From a checkpoint of a small transformer trained on Wikipedia.
Size: width 128, 2 heads of 64, MLP 448 GeGLU, vocabulary 1667, 4.67M parameters.
Architecture: learned positions, biases, tied embeddings.
Training: a variant of SOAP for these matrices, 3187 steps.
Each number is 128 + 32 x the weight over its row's rms, rounded and kept within 0 to 255. Layers, rows and columns count from 0. Numbers have three digits each. The size before them is the row's rms in percent of the matrix's.

# gate: layer 4 MLP gate, 448x128, rms 0.0824, rows 305-321, columns 0-127
# up: layer 4 MLP up, 448x128, rms 0.078, rows 305-320, columns 0-127
# down: layer 4 MLP down (transposed), 448x128, rms 0.0803, rows 305-320, columns 0-127
gate305 105:112163153221141077090128141170159126095106165149144100126152089115113147156121166108083113147133105167089129092093168117141075193134135153098085118127135118102070096158176101152125113174090134089194122170144055120175144174126163088088140134165091096132093076053098109112102089168137110110136117140108088202127136125066134131172170081125137167107134111133111117173121125158150139161168
up305 105:121102088092063145126111088125077121100142102127163139083118145104158154137115167112165105111160152109138149185143083174102093180086100147119188135102183188192108154139135082101128110072093150134154129078155145121147156133157122127150112147133145095116070088174121093149161146118205181114127117183188109054149131158153146121101187099127077164127117089148105158092116145176148160179102
down305 101:152090129091082096143182139156104117074151116173109147090045129177145088098134163116137144161116143177135138153162121133139120108137125110077077110134133114116169099102102155158136161146068175115097128115072145108082112143174092113181122147095127165123117144182134164143105123092116070200122154123148101149164112125181069046117156178119038083150153138127140092116118078133185117100119
gate306 102:153211151218114086137064135155081108133153103128130065142119112109095182115201127083147147147118112127111123137138093138156077121130090130129152141134124161116133141072147076088117164132124114149093100120188107172184178157135113105091151108154066114130154119122162150128110122082159099132122126110147130097076111135168117131132193082225088085176148101162190114099125096121097142154149
up306 101:142155121157125135114098109111067174133113149154164138182190157121115163112087127148159118147114137170123077095173095097138134102109149122103144125125147193198132165132114148123138156124175139110128093101109137130163041124181143165103126158079111186104134120112129044093067178150131123109145109157147087145181139078148103163096110116124157164082154120096112043163058146195114123110163
down306 099:127146099129118148078074196100132099129123127075120164106138138122155061110102135114138083169104127112175089146124114125168165144096158117075158116112173171125167133163078131142113199127143136131123110239134147181112115072108172137131162102142104161077132082120060102078129124137089202117092175165089133086118083100090119102125134082164140129161118111146131087088155141115116166148077
gate307 083:122131087128078180130131140101174155157068135130141099136115072124107141111128082138163142127162130095139074166181073068151120106116138142165080140191096154132176134193141157099119143083159088194115136072163102140134139093127115073120133162145070097064134121142136145118096144140110106130173161081111197120104147143158114090104206129157079134155128090108139090117212115103088157132104
up307 081:147134138140157121140109145072150070160053101143114111085134062115080081106164080039159116108227090113129074078120099122114137116130109124116158123115103149074151145147093134118117087123130156147137137088088110139113116126124190145084104093085101142101163161078123175153148164130121149167093149093144142117107166147108102051085135193124111165143120103080143148172193166128151142152124
down307 089:124169136117121075096190063132133132120125067107105171107150077126110137120095103164143149147084140151093155148118146129126183097134109116072128162103117127178172156182106100072131126169127109070124178138139157139104129110201131135148110096158201127215112072163169151152138148123130146106154129137195163159116129097101131098151194166092209116101108159151093141154111106158109190107141
gate308 090:172197163083161164160197162182136138155193112165146143108102127167117147124130157137111177160125099102069126137101129104116159122129187137141195144107117080089115148133181079144151091145127129143106108149081110138084133108096117166189115080178105129177059134119139085123140112156083138139125173115096150112157091207156122159158082090156163120151174142102121117126161123064148107156073
up308 093:148182125123167114059105100114108100121144143103137144137111069152118127146122155135111183117150156120129114217114185092153137150118142074142114112162143152154215156090107135125143157198091133122110081166090120091089074145113153145103131072164111180171123114070104119116154085143153174132136195090137181098164104173132162148145121110110163166113089191151128157122153077164080138184134
down308 098:121068134117168185169070067116156067116088171105125091117135131162149159097163133119128113069073110069174161099115145156135088124111136156090163125144121089144097141101188085109140145142112100158116092075083158190146088136110130106148095136171078191085160074103171141134057083154126142140114123150138109143108117144060095119081155162111119140115120156098092098106081162105099148122176
gate309 079:120148100131106147159143152067115098055125133096151137095131158085122101112156119116093106143076133107167070102126113125064069132166125140101086117118087124138128137169127136137164082177123123157137115131090157098094086117136144136138138164081063075132113156094151149151150126098063149155096232137142152082193114046134151158125158161115102123133100112187078127191166115198105124142129
up309 071:102106102099156143079139050108129087131158084168066115143126147146123158114066134103117113158144169108107119118159147112132147116136090128101121132096174123102164080100124168118153069105145050100117192147112068157149117130132085166126138083116196092143112108200144200107060101147117065108146157127094137138105109093153127145085162091155124091101119138066111065079080094150111116121119
down309 074:122105167128148116103110118134159097213100143081129140177176134075116140151165152146151046069140143145129127133114117119168093128080145138147132191127087166090119210115134113106112125073139126097146130191122152101109131178124107096151092102154172121117086115199107103123106121147154110100144131117122095125148141176054129057139072071075116146149100133087142175066131174090121126100088
gate310 106:141102174121165170132138166030167142115129114152180188106191145057063103191093176120167154129102167137114115141114085121100192097161151089148117089135168133131172124102166076140130139124153101123095119165126142105169141181168127149123136150119091122144073112123189124091117155161176129085106143086117118128108075104097133156179112114119064101118139167085098085124119114107067148109114
up310 100:170160095170146158125101128137123156152171148132081124092092160136134146121087113146133064102121110091133139152086128132109124125144085116114112088092129137202103157073203147163127151144142117125163227105143085164124167070092132124172122021121095150140154105124166139105144183117120111115097138147108177129092153161126109129101166123141195124150165153195118137121155153193097109183178
down310 101:174123140095156041146156165076106107038137073129165132139184137095161152130108124103099119096150164186125157129134154134171140095110149065083129130099094131041167110109193169115141071113085104131160100102166125102120106125148165160105157175156208141110142127135125135148106098131108101170144114112098099120127082086089131110095124131048078153152145165092121136156107143088132100105126
gate311 089:189134128111095158134090076122134064099146161147101118125139078146156099150171139147060146073101107100122179157105150134113168146059111155129092097128175123095155210082113138196191115135103095072144197129163159167121138156095122093156176165075124119110180077129145144129105143145135137143156140163132142166154130140102123158102144106159088166105122120170077087109155149121111081103195
up311 095:065092164137095135053091141124169137124092080129173124129168183138115127082082113147112131105105171106089134125075110130078106139121121162114156099136132130152123083127138098089085143137103143133093125105176134124135163071112166146113078112141124184122073106098151164138132156118223131151139166155157056105167153135163137152078098109069120161170125114142190107192084123147131199144178
down311 093:168120089104146131150149143120117194156123128134078129167115146177187142112122086159084149141105126121094091186147154143150207099096145127128136129115177172099133208136153084122165126098111106139177078134139122122147157126094128085178126100129098109203149162113115065101144152183122150092168055136124204179108152130074140122131221146147130125124196129144171154145145139106151118136113
gate312 100:155104155106170165107105129130114136100142187077171132150126171129176167133163115121119071071147063131175133124141190139147179081129129105119060114104092089096185115112112100071133154148197132139161101135101133151111151146128114098140091181131121147116186102102162139128131045113084103153138164141172154145086144110119077104181163108088137111139067112122102120148095100137054053132128
up312 091:092112125069168118097167132127137084126089082138109117149059152137169138151100102182138118089067073071082092146206149151131094100127134168104076163098104179073155121181166116127105083088102134121116100124150186104091156106075110121089129155090130127128136148148161189135154124131118118168116107123127143116131103164093137060138117122162156110077172158067173162132116145174190156167135
down312 095:117119065079134190092083139107175123133163166120156088127155121139135153104116159079127193129137107106134076115099130132141101122162136140146140084096120102138116164090163154076141146142135123141129073107128125181127131096113125137146121169115067142133093088127080103135117079054090184143063064170075137168059092024170161161106115169153103169144123124146113160153104115078137126105144
gate313 094:172158098139131132141055168136119107120130116188105172137111149130120096191121164186184150127108133125107144105131150137113142098142125149091192117166146121122134178108123075209127193099124123146180160036100145082108158103137113114110165102162110139212145119138071113093136162122123130090141138085131149085129099114184160150116034152131135105177128124142066090177143110124121150161139
up313 104:126134164100117099114170119138142109136139122128138105072124062080127131153152092101173142105170181118132103243110113112106132149154146121065086142149136116124112136126110094146144126094139127183128139102127090110142153140168139175174118115135178175097076149072142145076087115157073119130140122106177130209146185117160047130145173140120181170120121129176170098121148044087114101133149
down313 099:149166127153111104113145149166080089039203128171125090110135079077141145119174156145168209072109128136067131184190126093163053108085124127086143116201167104123087134098112072144115074140104098141113161113097101142161139152150090126176205131138101151142150110155154142139089114120085111149103133124165126161121156103139114117160061099099170135105112126133152118124098136128101159113123
gate314 087:154134138105165094182165114065133143143103128147096125178121133174095132154142151108121144127099109235132055099096176122149146149080134122124156164132199160137134163116141131122139111142107096124162172144091050058145130104153166186113121165102182108207130128079105111132101136137157170124138150155101069109157076083142078131095156162085129095100111118123137116107095133096102194150126
up314 084:088153123061171143140158118157082142111134188089158137130125116127065132172145166151137108124101115163088118075125095119186143092163129110134133148165161081109168105099119216108100045078139106104114099166112137133079132111152160150161122147149147105145165108163183064152125107087109103154106120076117150226096147136116073116145097065150085118152093122120180095118166163139111124154136
down314 093:117122119121105170112100116132138065117161110141116116107141129072115121113078194162123074138136159091121151133153166123112108141153077172085119109143099063115144103084148117125170121178152137142114167117080149173106087132109203104086113127087159093057144118130138092134139116099130105108143096140208099190131077090169120129144130130123166114060181085109103113191141152090132069157214
gate315 112:121099129191138161136103089136082109098139135087177087183129144156192156114198183162161136104137105130093112118070175120168108159094090112156156133144135158116093131104064072131090136115120164118126097106193108092127138096066110111150177102148148101148199070089136110107117125129124126184104125057147154165159131104067105110162141084090120117107112166059129111161096114131110149119079
up315 118:149083111116134105160079076140133082119101115105136114147151136121116118145154152145107166080196102075142105144133139119156186151087105149145114140124114149128150118086102137119119113090103105110161114107134091183147131151097137130132141168166127074132129024148148118123165152149100165176156117121067152077097124101067170157096119123150131030088109152039181098123113130130188123042156
down315 100:176150152151129164141176145097079121102095114181124116139115100106157136163124121158141103143136131172124125135170133100162158100115141076124128181116083073079157160129142208134086103137151137117096040140127255146144157156169112127050135140164090162122150103119135103105137065186120070094141131133127117162141090094128149097147140145123075136143109143078131149112081114104166165173121
gate316 112:106150133193160105084072121119075099135177108134172086127096162110128095117193181108129154084114105165108135167142142155123130047164139105112110155154068172145177151115150066135141167069098097129097166131117108081107151128212174137152160154104113148107152119126086161097109155141105098144051177154106072137156182098112128146129104095125160108116104104114130084132062160121123124174141
up316 103:127076110119126179102127152134143139076084195119153076121134211116138156104145157123102130035094105104120116134143135133157180118128138067125150158134055104177114128168104025092131143178107098162131113143087148097110173129098135131169127106104138161104239094108083113107146115127071107157092101081185146157114121090116145135128135148146175112109155105125157089117105118145141148134129
down316 104:183154150158122161151095147168186140139148127169154124062138128131134138188159100194125121131102165120100098088141129132066171113091141125139104173097114086108078209102191142136155148094128113107106071087112124111121179087172120095096101155081102121155133148123110132155162054112111092141091170101150122170088110060086128117181070112107137156167108107080143084128073114119129122161098
gate317 122:110143089155112129140126076118148168116131153158096088120117079137146170118137096104127076141169122123132186100141071171101088135147083130103125122207172179155134149163061128191104088206142134113174093153094184132166174138196130114112161097090118140111145145164126092084134058139120181158182136154149159180186139121164158128138131118094119149154192093124165101104109121092131155149132
up317 102:156063150162126131146038134149120101171083149102121112148115102113148130132097129139140169147101080105192083118109139148143121123151175128152120077121095159081116120092124121124149123144115119159145114110115136146183111081131177152080084167144158038115164082065203145123142111070152083089146125118143136114057144130162142081144195091180145110180120089160108161142178105129142148170166
down317 106:123154141090141127189127110115099145113134130188092144125123135121113155103160102082157097130080152179151137077164142109104075169150084133101137065146156215112097091078136142207117126155166096096153137124073145159149153119199102120129166065063094130116135110180153095154137041088084157184093162159089159092130103106138109152133120146151139139149121086151142142124130140148077176144113
gate318 092:126090085098152117165079181133147153133124119123189129115100136099154149154106123179214127107135191091165165137119163102111173136128083105132140177130121143125126160136141080119197088106118165101093166127200155132187110131119175113095083128098097171108116151116070146065082142106165083148114167123128112103143128190148184142157046160077144139099118097098112086161117127126089102169147
up318 090:106127123124162118166134183134100102150137104169153138143052080073165129137148135181180080089125187109157104100143160144140138138151097116084162114145128150144168189112140090143153172180108092178090113149177144124112164117086143085116106123154072157166068117087171144087077144129157086121144136094153161154103094147084159140117112153151176226116179088089145139147116128169121158181115
down318 102:094132123155169125158134143159167130138089104136158160153085105087172146110130097110146074098192123091129146107092131111097150143170115104133112114110102132070121182128140102135083120098171109166155142112218089126164163157132149101135062132130056135091077123166126094117127125122130088099073130084097169167130128143116183172148091128123111174174141086051160118131202126203093081100109
gate319 103:160139189128180117103072148176134113118188115158116133091161067122078081146126129126141194148120127122145086141144141100107139147162099137109115108131180089094155080113133116125178175086164127144107108168116138142160144182169141121115096118146143129162057183095173104028152166144094065099132165055149126135084155119163142177161171109121112145097132148172115109069098091157135111154146
up319 101:102134157122111091131095115141166140117087138075091143117152132140169132158039121151093119104065127151162140171130054090141130140118129102131077146121147147176114143083137193090170115164111136123160111122116100126124168186135104093142175087136077121137136161157139106115114162149119080136104141103145146121060158149092165064130126151067120101069165145129135032095097139207189104101111
down319 098:112199096105114114142095129157095171138204142022183154071133095181144106126126106146153104068156093075155131087115127142101088089096140114121165171172151161113194145137116101122122101123131088121110131143087134097124118103105089133129166143089075164116143114138138102115140102108087089140154143110121182148144096096102171135215103194125133179113152115109056141138125116144162184135115
gate320 093:164149106140111173114115204116126100115102142092114113126169179136165129072141103058128104118083132119084143090150135146126089049169109150127164183172166147124035151128175104116129093180155101076131148101122133115105099127168094146137163176201102210112116094123057124137108097107147092140134103156125113154144065143158108095133106108107097158161093139083154112176130156097138134161110
up320 102:144096180189104175144094107106140149145190106145128099109037127148188147129200126065163142155133147152120103132112182080131159186107098178107087148178117140135078130158127110123143051110127123190128183158179138179119124102159129161139138166095181096073100168152105168152136140124162119103141131121161131143129073125157103167181197086105118133140134099113122157125115168135121118152097
down320 102:097126126204053106124085125123118130149190134117107160120048158149193111167127118113127183177096168170188093172087108078147148152072102150118089075131113102156110141116083130107177096175157141084134098157143127122133134152090147103110150139095134134128113192155174139092104096070136161164120173157063137084103087133151110143192136126102150131106157098146160176139117128148144078095136
gate321 059:165083117077205099090152135141069100077120063112136148129099163143130149125127108148152151149129147105112145138155181130095089063119148176137198186135089120134100131095155093165147111150199113094137089117149176180131157114136077154109145122169099101126138134151131143093167163141128112148099175111103098126103169073139072105152118152111108065077165106099141095140041125159096092100084